python train.py --n_layer=13 --d_model=224 --n_head=5 --n_kv_head=1 --head_dim=32 --d_mlp=576 --vocab_size=7304 --activation="swiglu" --norm="rmsnorm" --norm_place="pre" --norm_eps=1e-06 --positions="rope" --rope_base=10000.0 --rope_fraction=1.0 --qk_norm=false --attn_scale=0.177 --bias="none" --tie_embeddings=true --parallel_block=false --init="normal" --init_std_qkv=0.0415 --init_std_o=0.00962 --init_std_up=0.0415 --init_std_down=0.00507 --init_out_by_depth=true --optimizer="soap_variant" --lr=0.00315 --beta1=0.95 --beta2=0.95 --weight_decay=0.067 --lr_head=0.00408 --warmup_steps=200 --schedule="wsd" --decay_fraction=0.857 --decay_shape="linear" --final_lr_fraction=0.0 --batch_tokens=[16384, 32768, 49152] --seq_len=256 --doc_mask=false --z_loss=1e-05 --train_tokens=160700000 --steps=5038 --dataset="wikipedia_en"
Each number is 128 + 24 x the weight over its row's rms, rounded and kept within 0 to 255. Layers, rows and columns count from 0. Numbers have three digits each. The size before them is the row's rms in percent of the matrix's.

# gate: layer 10 MLP gate, 576x224, rms 0.157, rows 539-557, columns 112-223
# up: layer 10 MLP up, 576x224, rms 0.166, rows 539-557, columns 112-223
# down: layer 10 MLP down (transposed), 576x224, rms 0.161, rows 539-556, columns 112-223
gate539 097:141137132171127139122092128117166134112142121130141098111079101139108142092138152139163174138110158102108117131146108144105107110126111151137106087136087146102125157153126098118125103151085147127113117108183138138134098149132121088134101109122138091133087146158125131090135130141080116153134097097160089139108092128142097108123137158119
up539 104:083102107125085132129147117127141178120153125151116151121135152169100122141112116138108150123118108140096064122124127089169161152163131135094127106125127153158095145120118101105114091135147111160133103126168119122130118131152108124144112082098163111167140144111168139096093140139144098140088100103161110130156185135132107104128138119137
down539 094:120165129153137121130116074120154154157084105101153132146088075079094141173134157135136147102105149114107154098115072114138098125102120112123172091125132121140124163108127115139132127119109141141128143120116152111146138091075118143098129130086099084124117137113147120111137128072150109123184148152128134090120154136117185180106154129098
gate540 101:137135092151145054114084105161170108126150137159145129140159132117133095100107104133120142109101169144109133125101122104149146127121122121137128142154121091101108145111080126156114095104135129100117109108121139110126103144168136186074143106130167141099121110156120108120150131134077121087145186105161157127165117146135110111125104131091
up540 099:158094145104128106113132163108160115131095099123113153113139143117146116148118091090136143132160106084164130126136139131093110120098110105147121129141128143127114103109170122104113143123153148181100147126146126129097107149092085121158173097137125128124143126116142137144118107158110094096146097123108136165097141193165096169133142133117
down540 103:131119144092100119144171148151125088114132135014144107065161121140143111128131109128122111115127114106107114098136124129101131124123108107138114131121156107129108102106116103126135141146104127165129137149129144129074156105085132087072098169107136187125109121153119167131126113106110142122112120133126139154125171098107141106114084135165
gate541 101:108114105092146175141132176138125149153121158156148131143110097129141143117098134172130144144128116087112078096137114097117132134145127098133120145124140128148093108215122142158167204160128114091129117126142115141069140139138133096100151134116112069133173127153156098120136144107120119142123114101133137109143107136097114130095138105055
up541 102:115132123148106138117133148136144190145106138203149119108139130120122142111089143113133102112136142132104124100128130134141151141101110077104107115086134172132119103196113129144139178181166128142120123125099121109106108133139118086128169080096122180156134128151138128131161148103150085134165124103138150078127097115095112149089143117084
down541 106:126130125095130173108101088163077152112133164114202126130112107070125150129178144135110130127160126115129114096109129131157149122125143089154111116113105139146153127130132147139136122156116146124106138145090124146122132147105154093116147129159163000134168117095123141136134107117093071102156129123156135158127147110132148134111155138086
gate542 095:137107106174156166147125108122144128098149129123138120142133112139134159158125143119154154155128149094097131115115170140064151108156138173139153125131112090142106130129110152124141143109140104168165113119147156133137166106152105136143128145126130112117148122118118121132133162131138160196143119133152171129129156107113096127170130202185
up542 099:127102123121119152144144136155130150155147119164168082106117151116113148130107103126160136114127094122119105133138156129104131120128109112116138128141100057124161124144092122149153080135129121098114098117091139130136141122168121159161106121141134158077156134135121131107127122148118133108093133102129140146124124134153104125132151115174
down542 106:096144097164153097135128155159144112115159165043107163113128118119122128166119128141151122109123147138141180125156133118129150120113097112117137136168107108110138103165113111130133179118124138156154120138111159141138130116176133146108155132141126139113123115141087106123149137133120100165145120125138083171086128126141127145120102128126
gate543 103:099125123126130070104139122164131141106109118174170134121118116132135133192160112102146129126096139136160129187131125094095148138142130123145148131095127153158118139150132103103144113139146128117169129120118110119112092123096120120161154173127121146140124101099113116138146126138151135129125118123119146139144147112159142133134112129124
up543 100:142170099125082163129120095068143122126121091134088159155132092098125101091147128171111133162120131160114185124146159144147164132110114106130146175144119103153108123125106161155128134126156090112152104118153144123121131094154092118085154136133145125138125157126158134095124138123122102126124120162132145118158129128113104121114112155139
down543 103:107092144135150129132139122159149151141082115027134105135151128160128131112146130149164139153135096110140119141129119111105121121124155130144136051177119117095135144134161149130138127131130066145116155116137147139128123127104110133118152118172133186114149104160102110154128117133146176126150091073108139140123142148114127105171105160139
gate544 099:125145099125152148140104137104144146091149124119116116131122175153103131131099153067118155100100077091137093139139110146085135156121107119190112114153110126112085101173179139129117111164115141135155077125123133090144143155154098130124166123139099092109124104085137118146105125098085110100157123105129158123159115143108099111164123123101
up544 100:115159094138116108109124131135130142144104110134108120095138125127152117131130129076129125151145144122156177177128182157100139102140076158113107125163109142107100122157088144164142159120167090044172155162101132089141144138090074105129148092166127108139103125126130159111154123101123113080160122133114119112142134150092116073095116127122
down544 096:142139099188154109150122126114117125107141152099127118115110136149112106091108143164115112130176171142116076149147097118076100142143164134128134111117162153123137148094152143165166132120148129130088110098144142136143170162130154133164093121121116056120129074126129055180106140124099117093095122123141092109098162109134124156100124136097
gate545 096:146169158142130182148110108145136115136134097147134131145103129099106114118117156124129157129173130129154175117127126113126146076119116123143136130138115143110125135146119117121174115120138114132117143123126124128106160134155143119076117105121131132130117116162151120140167129098116145134137183136123115120116104083134147105174116132175
up545 096:107135088108170147133168101140170136124129123133161160165117124098142153127090141198105162114143130134152144117126120132138108150114114146158089130122100130103145133120135162113092125178136105092122137149112150146145095126139113126092139142138129171103159110136115119117212172145142078170105128165112091097159156119106135147143163124132
down545 100:125113134151123102135140159117114128155110136146152130122102154123130093151162153077124155081119149086099151140167126103121096098125159146094066112143103085109142141133150114150106104102097126119137131133154110165095167098145146156137112140153181092103134117139109128119149129104116144102165107142146086117129148154141139066136121135123
gate546 098:095105101137152126133114154098087143149155132126148114164164096128155114145156101120135189145134124128140117129155177114156136177165121144135150146107132132106122128144135148101148105158142169122106147116148095151140154130109103130106151109132128106109154111091191140152096166119146145116138127153108158154126133163153120176179128168148
up546 099:129107132141117140137130143133158100105114109102131102145162160151131141121166145121165122156130173131142135131168158096179152132120117139121118113150150134138135148161107163152102117080173122135180133105136110099175127154153092116166151143174144159136143106085123105149153102158141113100136150140120144143112148117125132142192125147142
down546 095:143126117126124135148121097142149116104155155017128120143151126142121144128108108111151148142145094120113142162167116157140091114132104160121184110169113152095133109159124137098138116138145112184134094114127130137131129139135165132134188103130079080111098117141158122130092175077117133121108146101142085122145140137136165125113159122123
gate547 103:130121125157126111162141134127128096128098103139109135129172160155151163117069186124111130121133119131129106123156159170128160131153126083146143089139138168129137134150137121133148136104131130153106128100082147139038084137140136176157138149141117115109083149145132132116112122112083134118151115107126122125117146147158145082075151147151
up547 104:109157122111152133143134121143164204145095129147178118130136086114101139133106127162100122123124102160097106163161151122110108087131094117106111084125095149139079123107179067127142101140104131086114101102130133143142087105122109128155174134100134170157144119117132101160129128109113131102122138138121135096082164129148138135111106144126
down547 107:131111158123153140112143133111126152111129152112121141095139098163192108137165152110101171101138091143141143160119097126167151130179140113122177169135176166157141126128145142134126145083111082126117162107114098144078112128099141130120122179112102142162146138165121132162145140137089138121112145110100150135111183081152129139121108112101
gate548 097:129135146101128129110140119112128120141105134185120175131102140163151132128184080191124114167132158145130134119124134152132123096123100158093142153163135133109117127154113162125137112127143104107141112119159111166118150135122172185128146122109098075145129148094131101175140145102169125153141123149143152115140148145124150108140153145132
up548 094:129089161122175122149095118109131117144112116131094145149135118147149133129155118159058163160175102147104136108115148124151109139123124132061124166157116146127107156132121156149147125102158119101106147130115121155093117100133121125150140117139097113146149151128117091132166136090121148168114177119149106094126117135159130142113139107140
down548 098:147122124111126136121149108129120119113120132124112123130155120118111167156120114145134109122116139158127108099082161111141107085109152150156099146129147057109123148124156156180087149117142111143195139127083098092099137161094117083133109147133161120131143127098092130122156133123158119125128149152144108156138138099111124139112041136171
gate549 094:161101107116130162112125134119151148152178136095084153104087141150095104119136100101107181128109169112101120131149091142160099122150130131189130129120108152127148134132095091163130113141148099091130124184129136114130166188125091174149102080131116159157147140132161079152156142140147115133071123136090101145121141103090108119177129149117
up549 098:118117124127124131184156139126139119140147162132131137124094138167172142114143146103123119129080097124104150111136100130107164127152111123186116106131139124161100180104128143117098162138109168153147104124145118134127122076115128087119089138101095128112144142126148082144150130177148147095136166095161168148136143106127166153113161144116
down549 102:111121147123108124162129135127112146146166143177081089121091116128139060160100136133107155139136106113128124142138113112077149119126090143101127121124128128154152121095162136112121104142080130093153148082147126150111177123080174141110116128086122109115116123142042127130138107104118142120108131113154117120095132146115126116110153149161
gate550 106:113106132113127107152165109122142108124132151147089180089125130136142160095140130125146131141162069109152076113172176114114115117081132117130121113110115141156153090141125107092125149126121141175146097089142087151079105084130154147109169134162148072133163094164135151099129109101130179074129140142113127104125123139163137130132149105127
up550 109:112098125099132128124174139122161135120107134088122115133096150113122126115117124133170137137145117081077094107125112121109124172148124094095154114146134178150164101123141117143069127121147128169098100082154114118082131141182144128112139109148094131094127099192118139155109121114124132175173132113123155145129079157131119156135142124143
down550 102:119138137122093136145137180083093128139094116194155148137141109135125141155126173112135137106154130152122092104120174113097096115122114117140133116135155115103134096132107118129101147076140119147159113117166121083157104077117107116117094112149112107118136095106146122086129134140099111113088174149091108135105116086154138150102126112124
gate551 101:092118154134104141163139127102162150133144133141160102113129112115116151092108135162139146100111056131128110167123172111137085142153102071113151092116151109119147109140135158061168148159118123100182138118150093117124124106120157147133124107124127123170126165130185120114130085134104118106127110130133116117128131118121088073114116149074
up551 104:129141165144146114140142102144107136111111131100143136135112104168104138147146143122130149136143091144110138170178149077135155143147107141113117096085105123145154142133084175110144127153145156124137122124110142117133114132123098132083155125096117161158151167155156101118140092166131144154138092121137174086150144107098097153141179149103
down551 103:152141116161126131135096162147148132123103133130132133111124114138148189154134127090095148128144092131105168142144124165102137094100135114136156124097150069132135155138126142123096100128125148176162138119096114123154163074114120144093156100123160145093160112099063110142170084079127095117131088152106114099131109135146138156119105178147
gate552 096:107121148098103117110135098168134178135152120113169139149167102161145117162204119132162097140145194106121137129126136129127140152156144130133112131107109079125112168100119114138111137123075163130106112150108103153123124123152133135122135098138148131140155156146114116136148159103117168143123128139100119144108135124144103042183094101156
up552 106:129119152163177120130145130070103107149160111132115117138102116107132097157140135161102131155170149130138127148120159101117124131126131099134136108067098108099145101110137118171148168100110121116148118122160132089072136125130116120158126133139159121124156162128133126150117154115137147147129144097160121112163073131098088152143137071149
down552 099:123157133131142137168126092145138138136123111114150164115139111112113111166145123131165135133106111108062132123140102111155151164086178130178118170151154117114126159154123123154165102142177123099159128102107133140165126110135143172052171131144130128113076132089129113105139100130152129094126102118142155121182134153151119108108133117117
gate553 098:083159126133154101166167151102083128119126111114140140137156158120125045130136143150149115110145142153150140140182143124136135152149108149098131159122107131080137112129096100133151146120117102137127117123143159113154157170124140133147189098095079109144142150109153138148112147115139133114130130132144143152087180137133086132104142129098
up553 101:100123151121145146125134131114154123141121133141122156114175107144126133115107142135115119098169133155148134171122125144109149156103128175113115101118130066119101141136139158099102124115120093170122151178125076111100164119125138139110166114071118143121136139152172110180166120134136106135126183162178103140153129109161144132118160070119
down553 097:057165129163136122160150166131118147128148115193083166118102154115125154131071118113116121116138132154132107170160120137118148116149130125100151134135145074126115130135121084116153168167179126109106125114102144112143110138160127140137124113142079129179124111108114130115186170126133117134174145103117143132131137154136120104151107143130
gate554 096:160145146149132151123155126124129149123124151116126143127171119145117164156132112153109134087126119103086135134127129128143153169144179127127103120143137128118109173109084116126165137186118108179113161131104085139138098127159134117120124134105157136119148142075139144152127134118171126112139156162146090145132104114137146112113100112137
up554 094:157116080125154150145136113081154138133133185104133172114128157147113160132198074149128159103141181129178149099106125106135117132079106119086128097123145102161139153132135121114107148080113128149098120150136116122078086134142118096144164145122132106150101131120106150183116175127146128144111103124138161131177086099137118114118107133114
down554 090:092101158128130118152112147123101101115127155126141123123107090081121127127121089109121131135099114132139152127111155147145135129143148120147142094143123147118157108158083157137139130098144107105117126104146187169152162086096114136066174147118090075099144157121165126109130151161129138136178105106156154150134120134147090148093145137103
gate555 105:157155131116156108144144154123157104170117159162091127142155136189141143180147140127186156094102094126158108113140113123116124065164158142088091137109129076133170149145106113100160167119139156144107147126133127147147180141145153170123134139156068132118116142105104112114099130131142154133125130127109134178146116098108119157150162119159
up555 102:134153146106118099069110094102116127125137093134124086166134122114162132081116112170127115144137125149126076118121123096096147129157185139131133144105164128076116070112109145081160139130099143120126130135159142159101106140138102149108104112121113103128155166085132151142158159121119075129129081135105105120102129138147118134131121132103
down555 107:093118144096119098122121130095104154090114141092142087129113129101129095130114141144144133114144131130126151156146087109097160112125110125102099135115124124110144139162140136180103149128171135126147136140141105143112171090140126132131158158080111170123144205122152120129099124109134104090115153132125115100115099053150139125116130122146
gate556 093:112142147108168124114154108113129120144135069127155150124159141155138126119133152154077148157157125109120171076117130116182119132126118106125108138132152107160128123138152102152148141141129133161140160118111144124100129134147133100155176145132151119114072095116132073101109124125113114115127113125126174072086155143149109109113151127174
up556 096:132119201131119086172098109110150105079145134125116147143131130143116113063142130100152120162134119154140109151147142131092151153133131153106145134094115138091149120105118145107173110096121133104126112177117133153155161117154113093143126112133107125095169146112120144113103112067113093109117129138117087103152074117131097130132113123134
down556 097:155103116178147108147059172120147175095112146183122151105148145157107112153098152123099107147075126146120117090116158156125120095151165140104124108093138118158121139087148134106149137134140151117122189144118147172124142121085097129171104140145127135107139125160137116121083129124100148137133145109134091120107113088139116075122147135101
gate557 098:150123119120138113131168153092155101158124111065142153132158162086113120151140147143153154164112106103120122127146134087136106163147101151094143133136124115122103131094165125135129179186101177143142147124183145097100159157161092112116126103121109149112084152136130136094088160137158126181150132126113138137138114147150096106114110130104
up557 103:134113106106115088098131118113119128123135150131080139114099081120123150125111109093132123121181169172144166147186093161137152115104167116135123077161102139160112115176112131112127101139112141101079131163137122160141109095065102162138138138139110095147135137121131120145179090146127138116100130167097154159105131135138150152124115114140